config.yaml
n_layer: 16
head_dim: 64
norm_eps: 1e-05
qk_norm: false
parallel_block: false
init: "normal"
decay_fraction: 0.652
decay_shape: "linear"
final_lr_fraction: 0.0
batch_tokens: 65536
steps: 13785
dataset: "wikipedia_en"
Each number is 50 + 10 x the weight over its row's rms, rounded and kept within 0 to 99. Layers, rows and columns count from 0. The size before them is the row's rms in percent of the matrix's.

# up: layer 4 MLP up, 3072x768, rms 0.128, rows 2545-2548, columns 192-383
# down: layer 4 MLP down (transposed), 3072x768, rms 0.0433, rows 2545-2548, columns 192-383
up2545 106:55 54 43 49 53 67 49 58 41 38 40 38 68 41 53 39 62 43 54 48 48 70 41 58 36 52 33 60 78 43 39 54 48 40 57 55 42 58 49 39 45 48 69 55 59 59 51 60 57 59 57 43 55 53 59 57 48 52 31 57 43 45 44 47 56 36 46 60 32 46 69 48 48 66 63 54 77 59 44 43 45 55 66 52 46 53 36 33 54 63 70 53 61 59 47 59 50 55 49 45 36 54 43 44 26 51 35 63 27 49 49 54 63 37 39 50 38 59 66 43 39 38 50 51 42 59 59 56 71 60 53 51 55 59 34 39 51 48 53 54 35 40 50 74 45 57 54 50 53 41 55 47 38 50 56 42 52 57 57 40 44 56 54 39 74 36 30 46 51 56 44 58 47 37 56 50 46 55 42 59 39 45 43 75 50 47 39 76 47 52 49 67
down2545 109:53 42 46 54 49 52 50 59 68 41 44 33 51 42 58 47 50 56 42 61 51 48 56 37 58 38 43 34 61 50 55 40 54 60 41 73 44 61 50 68 53 26 46 29 33 40 36 23 44 49 60 55 38 47 54 55 50 62 58 58 52 46 38 54 48 58 56 55 60 75 40 42 45 37 50 61 53 61 73 51 50 55 48 47 48 63 44 48 59 50 38 45 61 49 42 48 66 49 51 53 31 56 53 55 60 59 46 48 51 55 53 48 51 61 40 49 48 47 38 52 56 73 54 48 82 63 51 38 42 53 37 55 45 55 48 63 40 42 63 59 61 22 67 48 43 47 58 41 27 48 24 52 56 44 59 50 51 54 53 44 49 29 49 45 54 46 66 34 47 42 63 42 53 55 44 50 52 58 46 70 43 27 34 50 62 49 53 56 41 62 52 46
up2546 104:49 54 53 53 38 41 75 36 63 41 44 42 49 48 50 57 57 49 63 41 52 73 39 70 55 61 60 37 48 49 28 54 28 46 54 50 49 45 53 66 60 44 49 45 74 53 37 65 45 52 51 38 48 37 55 56 40 41 59 30 53 55 61 53 70 46 66 45 55 27 38 70 50 34 47 49 46 43 40 80 50 47 35 48 49 61 34 46 44 49 34 61 48 47 35 34 39 44 63 63 40 52 54 51 36 62 48 66 54 38 47 44 42 58 53 44 53 48 37 56 39 55 41 68 34 46 63 45 40 50 69 53 52 36 42 45 48 48 42 60 41 46 42 50 63 36 67 60 51 42 45 30 47 54 45 57 55 58 53 52 58 56 54 70 43 56 68 47 35 47 59 43 60 39 54 62 52 61 54 44 59 29 56 46 58 46 55 51 73 53 53 51
down2546 106:48 44 52 52 31 44 43 57 64 62 56 42 73 50 41 48 21 52 51 53 45 46 52 46 60 48 40 48 42 53 41 63 55 62 47 39 51 59 64 57 49 51 48 51 46 43 55 57 43 69 60 31 68 53 43 39 60 41 56 43 41 56 47 55 44 32 59 45 67 57 38 60 47 20 49 43 47 31 37 70 42 69 67 34 53 70 63 51 42 44 55 54 51 29 46 57 36 53 45 64 35 49 47 64 24 62 72 30 42 62 62 40 49 40 59 52 48 50 55 53 47 38 51 33 47 39 67 28 62 51 41 43 43 47 72 48 60 36 61 49 49 51 63 62 30 52 55 73 42 43 36 36 52 47 28 56 51 60 53 60 42 56 52 54 48 40 46 49 44 47 51 45 51 52 32 42 52 58 51 44 49 47 46 62 46 54 52 45 59 80 46 42
up2547 100:28 51 61 34 47 54 35 42 58 50 46 59 37 46 29 73 65 57 59 30 44 50 40 47 45 33 57 52 59 41 39 63 41 37 61 45 38 55 53 50 60 51 46 55 46 56 46 48 44 45 62 50 41 50 36 47 65 59 49 51 61 41 36 63 37 47 57 54 46 48 52 61 62 45 50 51 41 57 36 36 49 52 73 57 40 26 59 66 38 42 41 48 56 38 49 48 49 64 55 68 60 52 70 50 45 43 67 37 55 54 42 61 50 49 61 65 61 45 66 46 71 50 52 48 31 42 48 48 64 53 52 45 48 53 61 48 31 42 40 48 46 43 57 63 59 55 41 43 53 38 28 47 45 37 44 58 45 44 53 62 39 37 42 36 46 52 56 55 49 51 51 53 47 45 62 39 36 60 28 45 66 53 40 54 42 45 14 35 57 50 52 57
down2547 100:64 29 57 51 39 56 52 56 54 68 50 46 42 57 40 57 62 42 37 34 43 40 45 33 52 39 39 36 67 35 35 38 45 47 63 49 54 55 53 63 59 50 57 38 51 70 34 62 46 53 58 55 63 52 43 66 44 51 51 49 49 48 37 44 41 62 71 65 53 47 53 57 49 43 46 43 51 57 53 52 49 52 49 41 50 17 64 45 28 52 41 38 51 45 49 45 45 58 57 62 57 58 57 33 53 46 65 49 58 59 57 62 36 52 57 34 51 54 60 60 61 52 60 51 36 42 49 53 67 57 45 59 63 64 56 44 30 50 47 53 46 57 51 47 61 61 46 27 29 42 49 49 40 52 42 72 55 49 53 48 34 52 45 45 57 52 51 56 50 64 45 42 32 26 50 33 41 57 50 55 46 60 48 48 44 58 33 51 71 59 51 68
up2548 102:55 52 52 47 48 46 43 48 37 59 47 58 45 50 40 38 43 59 49 47 72 53 49 36 52 48 69 60 63 65 51 51 43 71 37 64 41 51 53 52 51 35 69 38 68 50 52 26 57 33 53 44 49 53 49 61 61 66 51 46 40 51 42 54 44 48 52 52 39 55 52 54 46 49 33 54 55 43 46 69 52 44 37 42 53 56 43 46 45 60 29 54 52 57 59 63 56 32 60 44 40 56 54 39 70 51 75 49 49 51 27 48 50 41 46 67 55 63 53 36 54 42 37 41 51 47 47 42 41 43 59 44 52 60 32 60 46 47 48 48 56 56 40 40 55 59 50 72 34 49 46 58 31 28 58 57 59 74 57 55 42 45 48 40 26 55 41 34 60 55 61 36 43 49 63 73 47 54 66 43 47 66 70 45 42 40 49 61 62 47 43 53
down2548 108:50 51 58 41 50 49 37 54 45 47 25 56 54 43 51 42 65 57 48 49 48 59 62 46 41 55 58 41 59 66 61 63 39 61 27 62 56 62 53 53 64 54 66 41 52 65 43 33 45 48 44 37 62 67 45 52 55 56 58 49 59 43 46 30 40 47 49 44 35 58 64 58 53 44 37 67 49 44 39 55 49 46 58 31 59 52 52 58 53 41 35 40 36 58 40 55 57 40 63 26 42 50 35 41 69 44 51 55 49 47 31 49 56 42 58 53 44 53 56 30 53 34 42 53 48 58 27 55 59 42 48 39 58 49 42 52 47 59 56 65 64 54 43 58 45 64 39 54 52 43 59 72 48 51 45 51 64 48 35 58 53 62 53 43 49 54 63 50 41 56 59 37 43 39 53 65 60 59 44 42 49 55 56 36 44 30 38 60 34 35 47 46